Weights of a small transformer language model: 2 heads of 32.
Each number is 128 + 32 x the weight over the matrix's rms, rounded and kept within 0 to 255. Layers, rows and columns count from 0. Numbers have three digits each.

# v: layer 15 attention value, 64x64, rms 0.262, rows 56-63, columns 32-63
# o: layer 15 attention output (transposed), 64x64, rms 0.232, rows 56-63, columns 32-63
# gate: layer 15 MLP gate, 192x64, rms 0.279, rows 0-114, columns 32-63
# up: layer 15 MLP up, 192x64, rms 0.271, rows 0-114, columns 32-63
# down: layer 15 MLP down (transposed), 192x64, rms 0.271, rows 0-113, columns 32-63
v56:112089158092121160029177126124100072140099131072191147117140151124125119131156101062182165166105
o56:103122201147166161082206116126115098134135126171121081128136140150130101140148110058133137163089
v57:140135133147135125099164114129120074070125054148105180122126160127106118131107134074064165171182
o57:192140131128153124091124070127154139112136167132157160113108124159103163076139128154064147134091
v58:175099040105127158147111096100128039183175148171118208109075102116165080113206109116137142131188
o58:171096064157099126140110124134169099095059103179135110171154116142144130201172141083120117083106
v59:128116108093093088068090115127120122136155052128194182113142132140216181183125159109090119089113
o59:098114151124064152125124153119090106172123150056169109155173169154167138170086169115167166101156
v60:109110042163093102062112143115178106058117165131071146143177154160152139129171119129142141152080
o60:032107172104161084101063144114131121176157118166156139147150098144143103127089153075159120128141
v61:138137131153148168175082127083130102119137053105049110176113134101161138120089140108188130121090
o61:122092191105056109178084119176119107133134094195124135136102118162148175097128122146104124115062
v62:133087165179081146161156143107109187107105082095103146139098095148120133146156097169082190147099
o62:167078180104184177151121110129154181117126183094138128117088090134157101076096075108137135100078
v63:165199116093154126079123207114134146106147131152171114154090106124148141096118108112116093116142
o63:095158091145172133094110151123077078160146094140100109104100126121055058111150105127131116118170
gate0:112109108141109148096138107073086069139151169135152145129139105094111144116196143099062153135169
up0:091103144140103135075156035097115165116114157083224141173142107168124137178117126095118100121070
down0:141167097102145130206143087062104127162131099134106156072126125090122068093110164182138165113120
gate1:168097114098125080055073078135180111133125155087120111148139129174143115082065145173161150115130
up1:132166050112145170144128100161095147079182072146113132123207110054140147110136105151126102118111
down1:133152096182144109153103132076098067107105221065117101118187052140118169093116174081132096154075
gate2:089129196134130097076103125090118137121178157175139119144168177082093180162127183092108062154068
up2:162124119080148149165125162174109172098197115123137108159108122123175126152110235146063155160140
down2:103150169129186146149144128125160140145134126105103117156114131105154107149141109101154110133109
gate3:082192084128109158167137201136059112200135126122133084153146127159157064162150117142102028164089
up3:107143099143137076085121203111159194101170130060144148100150133187088094142118089169184111138139
down3:163106059132137152143101101122158140132208098136084173144070166097108172071120171186172146102138
gate4:126061130158097152103131123145134123154159134052117168181118076106130121120168093059167187138068
up4:027152170193142146148131154159127168109114054112091108110131137148148129189117123165147157103102
down4:169087088143157139156149164148184074103085105093114112133080125082102115093177142118110103127128
gate5:129134078142087149108129088079109161173148067130158091134109088104149147044077141107138148096131
up5:111183149074135169092122061135131130147192114113122117112075138078131126112096100165151253133091
down5:153156184164130071178103182138182098106152042120160093148149085060138148143161128142142152126177
gate6:115166092138143104115195146063109154149118165071130200114110129080109074175138111115093129157110
up6:117146137090126142134127121085102077092127138131095119148113194128135137123154116166130104114125
down6:097116103135151112175130120098113098111131173108121185119092150080116107127131142133083122141147
gate7:153091098144138127158187144191176198151144138176144119139120088094086103117133195110171132105149
up7:112105085141136143188162153174142153156119074120102148119060143158113103191115142109093126188111
down7:149108096080140165106115089152106103062156163160124139156179083109128135129127106080079105120101
gate8:114084198087106119070159152135073170207135177165148102146108128132091157115077144113119057124082
up8:087141076133099102168127154066151063130105124145173119084111166099085128173154085119158136079100
down8:126133135097137118075136117191146132152131165160120166178109129100139159123131129155135089095128
gate9:145134043153147116089098190115130092134107105140120174108136153105166123127110096144182098165103
up9:134149172097100152131165077133128124125142138151142161121198080082160050101120084166142136123139
down9:083174106185167163172129132113133158129093084101058165108170119099115090171125144166138164127188
gate10:097138146126101217160156153025012133163107099125142145197057134106142091125090088126081151151137
up10:107134091168141155140138150096140156113146172157151145092195134124118113147149077138105149099184
down10:121144162117113125080133126075116141137118121102152126162170141176125102191103118197166155093110
gate11:119190122152163154104094160105108139142134080129143091124101096165180190183086136160136119085124
up11:100082093099150196135086152122143118110136138144164107140144143090132136092120079137095151111130
down11:177115108154123141168110058144190158161110124133103216075107161134115200060119105120141095082135
gate12:142125091106094080060134149133070159121105127167099070078084107127142165085186121155120115120150
up12:128118163074127127172065098138124118097113172156145079099152155134158129111102149082108115119104
down12:156125155163184131153099106092136107184113107120119130182133126131101064163176116150165163191106
gate13:121101060138049168113184089091153089113125118128183115147106139174115141073168145146117089139171
up13:181087126140166151169150088116101101132112165160085143126159145199061069168102096169162142090124
down13:117154102125123107161138159195086108159096104092126119142159133109230084071164135124106167070178
gate14:134200117177110089066119157099137164158107160124088063150099099118149073131174118190186096140081
up14:090109084161125149147076130108159134076061153141116166096132109101146165159085135157166145100147
down14:071154107115095135174157107135085132066118104118154137117149172174138127139122106080104128141140
gate15:152142138102161184104124137077154129118142134189118131152081124149140109097140126156106128133101
up15:155136151122139109134128209179129162183120156115109110114148095136120039133068169064090126113111
down15:146124146149129164074104132108180124102103089174110146172103101125186137097156095158146124146085
gate16:082116105128116138128161147152089195119113143126169138094058069187089135092157124122137143127131
up16:140188161154110148179123148139101086134095118093101114118127134127131110163113123110183218133120
down16:133072143167181150071112116177098143124117199064161150086122099110147121170136109110172137132147
gate17:114102090149156163092148209136106167133137060161103117122110151129124143076177142221075163136157
up17:148127083091188124164147047063145135101083078177101132117157124140094149080153134105148151137065
down17:099127134129121189067089154191132117083083103120137152124108134121132143075147170083150098123180
gate18:183087154154124086161126159097143136123158242047106172163096084097167122158211144165107121107093
up18:104183126082056111146114102150117117134141147121054173078099149182160178119107096130144152160123
down18:135139098186159146087184127136113169132105136146154070128151184149088201185098126148131146149115
gate19:138151151132145137101215113085149165176152078130147095151073147127104126089136087156071123092187
up19:132090136101153152103153120117131205097139141121169129126138155076165116150174091165151147167154
down19:125102136097125051164122153134179088156124117069170148081168119128110126133077139123115124159079
gate20:162097130117102164143099146121071146080155111120142135112126103137102116094106110108144174115159
up20:118104084125172135176139086139142162061123077137108132151084172112171123157084154128131073122132
down20:122121111183117130121129142159170118137168158102162121075125155158161132071113097133047052118144
gate21:103202127044152093095105127087118158131141067178144151128167144176132041096113165188102167092165
up21:142120157130131148126122167061105124046136127147160133125149104129129132160184145115160199087097
down21:115102155144140140107145095151160135153145138097141115102080181128107140167114190127083124133131
gate22:129136134090102154107147176113094125037116072121124109096170073124148133118114097147147201167121
up22:137114122105120148166163082130123107108154150118133127134144057121106088073107147136163118106117
down22:116090108109146112158086102154143130159193164157148161139139126103128117153134123105145102166082
gate23:108121162149089134168112118136117171139106140072150097125078164145141135110165161134175150156093
up23:085101104134125152177088120138135128127100076158111144117113100111134137107085118127156143125179
down23:157166134175141158097116158176125104145086046123147099089110174142108104115165113066145135131154
gate24:142164119154134107154130108061094125126136185134067143152136093145149100100148175101141093134123
up24:126180126131108099102166155109131095093125135124133137185160144145081163068139145122103141111095
down24:067122138120141170161104122103146138178104135153104119117101126119121090153117099126131128151093
gate25:122162076127149120191158171121171130131126112110160092102124139140117120096111144086154165136158
up25:138115173135180153179096100110098126196122118146100118132094198163108119126149131085131152097135
down25:156091112137112097126138138095144082082206152142075136046122068146141095109101107148147172139171
gate26:161124112158138125121123098127138150177122141132150168164158194070105160140071104146153071135180
up26:163106119141134098127145092156097155090143130174113113167163119099176092125101166066088119162110
down26:141166116083155152117156120164108040133128106049093122095113110119076187136145143168112144059151
gate27:144119164154159103151081176133105111173120118140147107138074140136174112129132171137154128120100
up27:135117199146127109154158138074092137108135158095091154096112149128119095167121124131148086119113
down27:129128149133155113130172163119089127129125165173132183167120103064143075074147126190106098089176
gate28:086088122185138107085209166125157101149132123169130136082112118124132149060079140183169117163150
up28:157055129105103139149139124096119055127106145190153125158150183127138134121099160148178087144153
down28:146156071166191102063180139160137190073163150130189161086116161077084139135133132141152129115161
gate29:109109075131178087068111145128171123154081103145131106161133174144126092050118127165122103180128
up29:083102140169169085082166112119139147118139107130165162098181111160107123014186125103148160147150
down29:055112115137102075140124156154146124124138087162097085091108162127158096095189120177136117127151
gate30:115139157136155140088134125184135095142141144115161095071125096168150143112114099059136095143130
up30:083158117151126132140082133147152101123135139037165080109103095116151184079043143186176173186180
down30:109140143112077133140095154071126123081157082163146133221202062126115122147054146112129112126094
gate31:088069097103118160145146097173134101205102077151147114157135105064104096104146105106114107130121
up31:161059106194164110147117146073169202111115146155097078156114128113092136167109120057115067060134
down31:140187138108105092125155128131054138068173143157159186111158161110160122109078131120088095077097
gate32:161123170156148073150174092090130104145116203095130098105092136109155130132081110219131178109139
up32:143171147143107111142137154209143033108130128122074080140139136129133122101138132118093155133183
down32:156166116123116165180112174065193201125108082158131157129153154109078139110142148095111100111111
gate33:119129124162130105172113092083099124082100074114109132152156114157120136148112132138149103081129
up33:053118129164081200096115127101089095140164120094157171158112100095136160125148142198108119085157
down33:153167043108146128141116171149045125176138103105157128139156122118156141106141136127113174098142
gate34:140105136134149118024128182132072090122096122120111112110098125129145197091125199092146170071101
up34:139066178130138075161149113121134141042133130131136109116139178101164143080193095119125141145125
down34:174095097194200094191160130160109152102164156120194115183113104106101163122145149151175133134152
gate35:111136150223161090128097106095086089136142118156129110135114095149132100127137140123190208100124
up35:129159124168163143187170099101119169165076108087125077132116126157115118120150062160120076117168
down35:126152067109135170145102166159061156091113184134118127150140126172098063152088134176129122121165
gate36:083153148101078136110095117108177169146105053166138107166140077126154145143164086159151129136171
up36:123093120060125101062145188089146178120154109116127145150093147118124146137121118107139142123077
down36:068140129129170113132157104136106170105145139104114157090146117092139087080128124153137108127148
gate37:149120155134134190131128104104121151121151107133160167096103148202088136155135081080112116111095
up37:109139138077175163137152144134158213120113113168215145148193111098168128152125072116146097111184
down37:180123080133193144160152126069164128214119149152066092165138133136057121150098112155195146119109
gate38:171161120136168120091104103182179190121119137093068096146127101123184140128119113119089195094059
up38:164112141107137126183170140164042130165157164121113137098070147122111101146156079175165156162092
down38:140121149155105125105079172192140199065055124170135130183126122107152129164121167109114095108110
gate39:109117149126118125136153205141165124152097110118140130062118092109121155130166146118079075159126
up39:092110095072110096142168175118151147120148159133134077131132132105118120178157144134137190164116
down39:104150125125148167149125121144147152116138159064079124099101125148151150134160111126139104125130
gate40:128214111120145167068146162130076151104123077110135114116127138119077173112084164118119057102093
up40:109155150151120126116151154166131110083139087144117142064138127142141104067185093153083128120135
down40:158128149111104114109129146098107109113140145136121099126156116166140152092124129154141126123105
gate41:130147039108156089167150116111109111172122131098149187177112129156128096115110112143104132127167
up41:117098147060157132157083133147097143170152103126146133098093164085121146157179156090138117086171
down41:138148150144136093110140148078132135129126109071102111167173093129137091185139140166092129173112
gate42:116175104155137111142161204141166099117143139091059093107137199130104151191138121116139104145194
up42:112126129128093056143183151215146173164125185120146098092115125120174088101181087117103167103077
down42:141127071113090099128115138115175099074047130107101107075143171163081144115139108167028144115148
gate43:186070152136117108141102223139161083113170077132121080100139113128091179113132116118203159098067
up43:113137132091139158108142060169086095163132125175157171069114161184161080105054081096143114099133
down43:145101145173113188107111144150166189137074126099126106122135110108138079101148167137087175158130
gate44:117147151073056131187124096111148119128107124081142149096112151164074155122092126154190096166081
up44:099109161072128122137107178086188089172103094154121102161088176131112189156146176154150097120108
down44:141095141140126162133116123169183053109172148111174157099044139145106245163114145128134104180151
gate45:132093181164116115097163103138121127191080138150116107148160148187095139173124132151129160156172
up45:131132149201117153115153198168136157061153116047111109132108135165104157157111114096215050125132
down45:163137154134141083114103117063088113142116122121156141118122094111125154177167154129176208116191
gate46:165157093107111204167109069104104132066024176116103135136178143086160178132181149141158169193076
up46:148116094072163106151053142111126107102117115110157111139171084133115109086062161084143178111114
down46:119125167135117099114141129133134139125159024120071132119100119169086104124121121108109099135110
gate47:168092150114095161106200126118166131114121173070141042129174134125049074149127187141115116109112
up47:124159146176155169132091153108116083115142158084182184126100148124085151200145146152148154130105
down47:114092158141049114124147128137201100113105153105131104126127113114153152115115152154105150093057
gate48:167116131155173148173136116077127132125144143185146189097142139110096073090115092145099109122134
up48:091170172110135117131160109096137112158150125111095125107182132164074169115178107108201068113091
down48:100162124085129085136054116166140118086106153117154096138137081087119149176100127196118143114159
gate49:136137145137189212120162176149146144152141064167130183155144093160114118123141124103131136120130
up49:177161138107088140152118140094157079161099124137099095103145119082110132175156129113163127093144
down49:065086135165125141104133111154084153092130185086159155147083107094128138081098158132155133101112
gate50:093121111138113109066149118170129136161157093069119139131123110174098175166109145128088169103177
up50:132085125154084123118078138159159145154141144157131161087049134132119128107087155141123148150185
down50:093085143107136107108117114163171190127187122110180150135133104078078066145109130096203125205102
gate51:169098074193133147195090122116092149076163138166145158136173136117123114191102120101132136142135
up51:157128191103190137132174121187138171190113130153071114148100145109118109150120163089110081109133
down51:088161118143080101066132151103101137076198126085134075118124146150112104089079163171173196103121
gate52:146146109090187130067177148147102152166154126144115122128135150112163136121160099101171099122107
up52:164141149130160077109122094125127085162170159125088096136136158122186121176123160135134116102148
down52:166125141108126081141119147097104180147156181214151035118169126123169140157139136072123150093106
gate53:113145104083130133125088115146177143117134087099111150120159157144121120141101163149094170117134
up53:112134143202138128114119075093138125107123114106120170211145158093097083124202149176123126169167
down53:112201152130135121089121113114147118095148124120092116180146141160129158104141136110103101099147
gate54:071179152157111140129175148235080140120113095111155087130132130092160127135130076063092131120131
up54:112184100154140096142116139133122088166178132098169097174083119152093116153156129118172241116183
down54:139132111109162131154093131086133122158143067151066115173108121085098130108084142092118075135123
gate55:110106211159112137166137115074128110115177105149106150132092164126131143159113089115116092112157
up55:122144226137096132138143134167098142134161149148189136180060162135117125168070124095188135116112
down55:087126111104131118126183099166129137105122116103074151065113139132112116060152145145146108090096
gate56:158121138201121173146071082154088123106107243161118150086184130149153130087089144115144125160129
up56:121124132086149141092094084150153143142131099039115100136075081161166215120139135200135137176128
down56:119110164156117105161144113084147160136143089071126189102135103190134109168114109125082072123077
gate57:138111058145128088102124084108139128135075148073149109135120111057100163158125054137119115186099
up57:074072086116192178103102133092140093133130147195128090107104127109138143184124149144168057098063
down57:132148127102128163139132119140081141132164136154201149144155142128148124069113121168086135075145
gate58:162154161155128130205068077068165189144184172100171131139158128096104171143137183123139119157136
up58:123148139138138104113138126181124091106102101143086113129167115095125086201082079125231139101128
down58:146118115172149124113130121149129095145096111138141136064124114115149165120123041143136156140127
gate59:079165162124158149152129155090142192117163174120130150157179102143143104097158116122147061200136
up59:136111068102114152116090085123161161145067138098178157138099092205153079151117146107125148101157
down59:073138073123047111118111089101133129114099098185106091168170177123145133133116153145111194066130
gate60:151198081133112121110123126118073170039103135121094115081162138132167159130148115138166109153135
up60:114150105127144131127075099085149124170136161138114111123146151105148153092136108170145149130130
down60:129125114152149154125193089132131119094150132085139114121088159129073135119119169154076103144189
gate61:151140110173114172138159150089165145145095126095105101137103158102154132157203132196140081205081
up61:095116145138128061087132157143178138129139114163059097161098117157134096119172168132230136068131
down61:159150073144140190125165113086130115129134068119142129111132164146182120096115146151125152155142
gate62:152106106126154139124172150125110135167090133088141101120114154076122132154083154158128189211098
up62:049071165066123079109146119145145098138134127130100107199124127098150150123138135173107060134102
down62:161101097128140151166115144106148120129136120117116107063136197109116121093153145204094188178097
gate63:139211153154165145144140107132121102138085141124128109117171121129204120122121072164097176149103
up63:067160108120079131147105193102138081167122124145221157164149141161176132133124084165058068153109
down63:123076175199094129135049061131167167142128047153083100138172159134187124092157130152121138123167
gate64:116149142109117141111146180104092078143125136127130150088085100168113159113146182107163135166093
up64:074120067110103148156159142127106088179081057137117130146168094163116068131087147086101104085100
down64:082112127104124066080145134165101127116089137063091169136107148150155180094098141101112091117087
gate65:086168152132123139130065098098114073128179122143103121115124079108106132164096135146176088182082
up65:155098185148151074162127086117108127128163128059125118126160091122182132133122160042171099086127
down65:130127109130156078163127201161137170121124192111104081082162159099130101065151167127120134116176
gate66:111083113141129092165136125056186057130165094160130099133150120156140133119054171105157073131168
up66:126154117074097129082081117112123131095079192152146147106146140061219108135165139132125139177124
down66:139099105170101128117118169171107176117136128101151071111034114123104180173148153169116150111140
gate67:161128175127144137089120080131114049184169082168105079119171112174150147128102123140061136133117
up67:144070144090132095174120123104113146146155213102101172157149166124152099154178151129119194178131
down67:117069105168198142034104145116127169168138072121095135184159144155088091144142163101103133202117
gate68:169185159118172158119127115108143103177159064106083139140077111168119091141153130125211087176097
up68:118158145158121111171122168137087111117155127128105102165156112136150145126098139144105163021144
down68:135144096166159139115149144085084058164134118099109084070103111132093066112111205126083096125119
gate69:106098090119116198098157143171147097083087097081152161139165168123166130132121052152130075097088
up69:136133175095152109071177084103137159075079146083111141155120157156170150100069206108135141084099
down69:145108160118093149121128133113140128163113097163166133129127140118198081153174106095058154134147
gate70:139107120152107159148112184096141114179144119105101144141121124133130153089063178129147162081148
up70:123140118091134177123126119120034107138152153132125128150126168164055082100114147112112150103150
down70:109111126099153111118098103123131124118116126176143167131135089135217165090143128125175048158155
gate71:093147168155138113102176114127148048144204100044110097122124135193150168113139120086180126142078
up71:140181176127107105099106190121155155125163153123153092156160109212133053092072120127163171085111
down71:108159133114124167115103131106170106073123051105104148155096072126138095133089118079142136087060
gate72:141117092140097091100073081100168154108093081114085129122100090078126139096130144175092085203075
up72:098195083096082118112109160127144101131131185102163122102101109149149192100109139152105121116167
down72:108108146176158142117104127121146108122109129169065138124176115155109101157179119142178139152084
gate73:070111209107102045100145137063118164114166092096138083116151174111105151158154135102116088158145
up73:151164166124067117104044112138148181138131131123124105122105127155146121150166149142176148195117
down73:089134123086135109096161076163109144127152104093090126153109100141169100159130127171154145124146
gate74:075153184082078132173118123135099110116157086134097158087164085174100108094108154155171109115104
up74:221150086074134131174091146128142110131051111090115206090119117125145149145101157047057117166093
down74:095110124114097165095172136115126032115123106111103149131097136054114076140139111060193157117147
gate75:129106182117138152099095114158043146092166140143110140136119080130156128158120137130117151108121
up75:109157068072142139125127160136109093089149151094162132042139131107102162151167096081183138164096
down75:139081131196160085136092108118158150137112194070080128165158100136146137153119133139125105052144
gate76:089089155122133121090179152125131104090122126115119147052176091151089099158120154119075101083115
up76:077109076085159173197149130105118103114123161161124165064173188162129146154167157118155132208145
down76:079164136180119214125169113106134114086121099163121101140145129080124127126145108104106082139184
gate77:119165133155154082172102104161078115174166144147132082137145102091180136191146192147145115208094
up77:161102084185101116128177076140146147132150112141098169143154128110098148113147116130094042136128
down77:097155155105114133100127156166033162180088136096163097120098091102138131104057107121213127165122
gate78:135159152128130106156181072184069101137143182044081170139129130152134147137071133127147115110055
up78:114043178081140131180155147172085128179131097163107123155157131112136100132171208099117170147157
down78:112113073163165109088113161098132190152148101128070194121162114135093127111129116203100130093175
gate79:179009139160136116078166188105079082128151124130183082127073133131124112124082118124167098131107
up79:123124170185133178106093166139107131168089098139179063082133167075126172159174138186060079170152
down79:062188143104116146089137058169105149121111120122109107154164116125134132080085145130149118082096
gate80:160097131208180120118123102055156116135069103156124136117128133162158088096157166119122102162151
up80:138128124108127145143128151170094115111168099114163187114101147136176090119178100114096117136133
down80:118114085165138165140119114116166148136149106085085135130162101102167118153107159091136124135088
gate81:146108139095100134143175152131151052149156143124096158121136122176147162130095139068174081121142
up81:112117159131131119187111140146203219124133132116101172148181127108111150114097117165150074091130
down81:114175162094131073105129098110111094144117169116136176132107134143112108101108121036082093145129
gate82:144127137095171164116150076109137078095095094126078106165137138191112161142124123106178103130079
up82:144151104119125189151144094070129089152182096175117172128136128169093103112076127162137134127156
down82:144146133103144085131126135136129171122127130126140131100100128132135186190159086102083150083187
gate83:174086125144129099122095154127162217150103167121148165124044096165096157099078125175174112138113
up83:098107217168145117163138169143129150094143130121045131097124119122128139105092128082146114141178
down83:130106164100105160178164137142182117149120103125125147118091093112155182151067138156132142105070
gate84:131108201128122124119114145091137185159042100135160202132116127119144192122120175092198156125079
up84:154138075152131083138083162142171129079203075152083150192158168110159119178104133156080123121158
down84:138097165133191084105106154108134161125158098121160143170088039103132123132073121150113117124142
gate85:144122129110102095114110089155084160144106133120105163120136143119140115139131163153150109111124
up85:147123146153146124136068103110151237142126147136126057151117188156169084114123114140132111155154
down85:134148165036147101118125138121076083126091108139098224135101141121128144116185127090149165176084
gate86:130101160079123134108150129136085094182098138115132133124202112103058092094095144097121095116070
up86:137129128135114163111136114156112117118077160096088158086128091126071179129087043082160121183163
down86:147127103141145178132160132139142120119063126130112077113162142037149181067123135165094086132145
gate87:168075112164160115123093114138148125166185058148145169135069130126099170085142099163155182141135
up87:122126166089101159119149121140123085124100046132113136126181146096112095155171112075123118124215
down87:126161162161091166132143131118142151130130157135151120043158101092132156101155150121140085123128
gate88:115117202145158113149088114124129197130150127123089144111122112155144191147191102167117165122121
up88:155100079142129072110074098115156137120110174114146154123192070087142070155115122154087183132126
down88:091121099099139152062107099130111115102152095070117045131113156125142132096133123114096092043116
gate89:154170181118121139145161106146117128110142108067168154104118120158079144194114109120117118117088
up89:133189167130094163144119163182097130165098124164084130137140119130052137152100109135125115127091
down89:109094134172117140146088069108150125100149115112116126162190145128083133127124150134105096087146
gate90:117118154180117162140105086096110141128100066086093081140111114192143192136174105168139165169115
up90:103162127108064120227113077144176106144116149127122133085133113171127132183105156125133106141196
down90:156165088092164093137141146117165130100145128164095087111170136142119112061117127155078154174116
gate91:190138112108110151113098146149096065164139073150131119148094123165168132134122135146097140159089
up91:146113079165173173102163158155181113146095083088179116152159107076123074076169122155121098127137
down91:103102091130094133095126135159095120158127098063128071089060150112173133111140161086116133156113
gate92:118132141153136094086109144134161163134111144146144116109049158205165143111111144134186146076160
up92:135187106167117186136114124110177074152193088098132150175084125201099139150070139134151116125065
down92:118158180093127073068161187143106197121173165113167145132087155113138136056167107089127091072135
gate93:159147172130139193140081109109105115098119184147114172125139125125132158147209139164164168195150
up93:111145107111106122121146025116111111082161118156151238153084140179188080144122133134091156125047
down93:165181145161143113122130110172157167151122130083101171173120141143172141150182111071142095134147
gate94:135176142094117112093138151165135100160174140177123129136155145154067141078132108074125093097135
up94:163127078134170134151188138097107171109091113045145127124097118150141154104108104151111153156134
down94:131067083166106101093119093083145119143169179151131115162157155136095133091100134126083110134130
gate95:144197087094137119139176166124155206107118172170127146071174087116127130110085138145121104168105
up95:168086158110107122175148084124106153138094092130120070147140082128167142098183088113125112116152
down95:132095109153171097181083141116139139070169147082063076149093133118133176179152137130103100127157
gate96:117176123099109157183122165075155107160145124149139170116171165074100172132038154170102045137117
up96:137198132193160132159170129152128173157141129052110112165077126137095124152115099090122132125086
down96:132113120096106132183102124144135160084139151156122115117091115062083179108103188207169130054128
gate97:119104160076155072102137100141084119146125147115150146122150222133128142189130121127129174133121
up97:114161134099140150051114122188201072140129154182172166132114099143102130128102068184118113090180
down97:157149194125128154108107133219167142083153131112125138160135151105162116168106155144141101160163
gate98:144138120093126058089093135132143092152104178126102162081152174097115152152121180110122156085128
up98:129181144138070114131137122119119102149142135123133159176085185133122164135139087131077132167074
down98:119176143147135138148140095134124141180175149078117155157156160116124147104077152136149121147147
gate99:112087144154144195113176101110140100169119112132067152151125151101119112132103119140153135177215
up99:154099173137134123056146083116088052146121124078061045129114151163123125122171121105134149145173
down99:103106077092114110090137144075153137134103151099125191147161099150162117081143150136164115107136
gate100:113090185093105146151144091161110122149095091075113195101127092096133123186086103111146126064143
up100:108147117104095110128188112126182101119111131107115109156118086075077138113126131179153131126104
down100:170127131139108127122133149123126183105156111145127099119126166130179138164132147071113119125117
gate101:107126099121121164138110082139142116145080133111118119111138131143187093130152148137148159164093
up101:120149117103145050067139118138126135146100142129117058119095162132141116171079109180122121087134
down101:125131157127083184133163101162148179165171137125081104179120145077185170162154137141135087133097
gate102:138133073172144142074145153136138100101136134238137155150121125126195099109160093166169117143084
up102:094132076095128114103166108110163172085107112196099094120155237135148164111056098145152079185151
down102:155077142152165102077150101130139105144141117085127131197183061067065093124136024125141150179101
gate103:123088169123120105081122127083154097144094113124098169157117142153097173136143112118179105132127
up103:120155135134137098158181178105180081170123077098173101133096090114111132112163153113134120110128
down103:167105151097096095105132118088158171158104107142165128094078137090125131179095139119132147105088
gate104:169078065094114170160111166145098170111165134126092171111121134176071107126131105127110075125109
up104:137100103135102107090159156057107140152057154179124161071109108108156000122159202188088140133182
down104:082080165122138114145082119086145155086128075158096092153099074121141141151142183167131168101098
gate105:141197088197150094121205111103107143116094126082123167135162057145132175098101128083143090118126
up105:134214070204146113146138138073077153075175127133127098132150122090123128108154186101172156129121
down105:099133076167124136135183117106163166143125182089145140092117127130148145147154126131081122152126
gate106:142134015145115116099072118156151156077104112073114055110135176114133109129133117105117079125113
up106:118114112097168189125127110103132164131143119125118162085103132102156131125142181153098112106112
down106:154125108117101118137123149127126174101162124110213102127164104155126166154145086112092142114179
gate107:098136099121117127133082174154092149130120128066080136108117155171077111108107122074189136148112
up107:148205125118169075110108146126146134160169143197099078154138154111149082118094147083181149071126
down107:190094139139128119134124201166178142076141125091160108126082148060195109148218120133083145111095
gate108:139153165147153086125179139070066158145039106107134176115129100096126104109133150144092166145136
up108:143134172104143162089145131136141146158132131133148114104119106157106103178099125106143066134199
down108:125083147136118116112182119073179083117092170164110123158111111049117123145193147126123114095172
gate109:148158123131169145112235106117131120130143144087161115128152169103148124109092203095126062165102
up109:138143160104149123135141167097168106158143160157145166176147113140162134158155172135094081109107
down109:144151143061128140197094175086123148130124173145191157116143183133121122212077107117068121167152
gate110:127094082131124160111167144124078093091069112108116148133122144105173117144139112184180152120090
up110:121143118133138046159109144165061194138111072101123102126095165110154103124101148144146149131170
down110:169121177150097105131142152113173061109150179164113149126123177121140186129152138081093102065149
gate111:188116146128143163091152102113059196162130114139072099107097099107097133135135149122155100166072
up111:176114146137089095093164065116067144116103129151122153167098126133139135188131210173164143147126
down111:143154115118053131108124101170125126186114150142097117080129123156140160143176117105124112149079
gate112:119089092162102116131043136118105045113152133115072087130088149129145159177117230091165150125173
up112:104172070091136089179214114150084095131175063056127181137128105119147124095183132106146113126139
down112:170141077139082154164081152124120128143193121060085130123116178083164161097171149149134133103126
gate113:167157156089093146142141081080106103126108121176139119090071110130168141147187116188102136180161
up113:035174102104134125143109147167088147162146162150137100143117108165105143112106158135101177172177
down113:084104087085104087165123179121152151160150132086166166088135128117127079143126111136113131151155
gate114:120104108126131108083155131131094114146103141069053150128124097152108124147112105076122061159130
up114:112077097190157137150152185088149118114126111124182135132124104159158128159119187117147101159121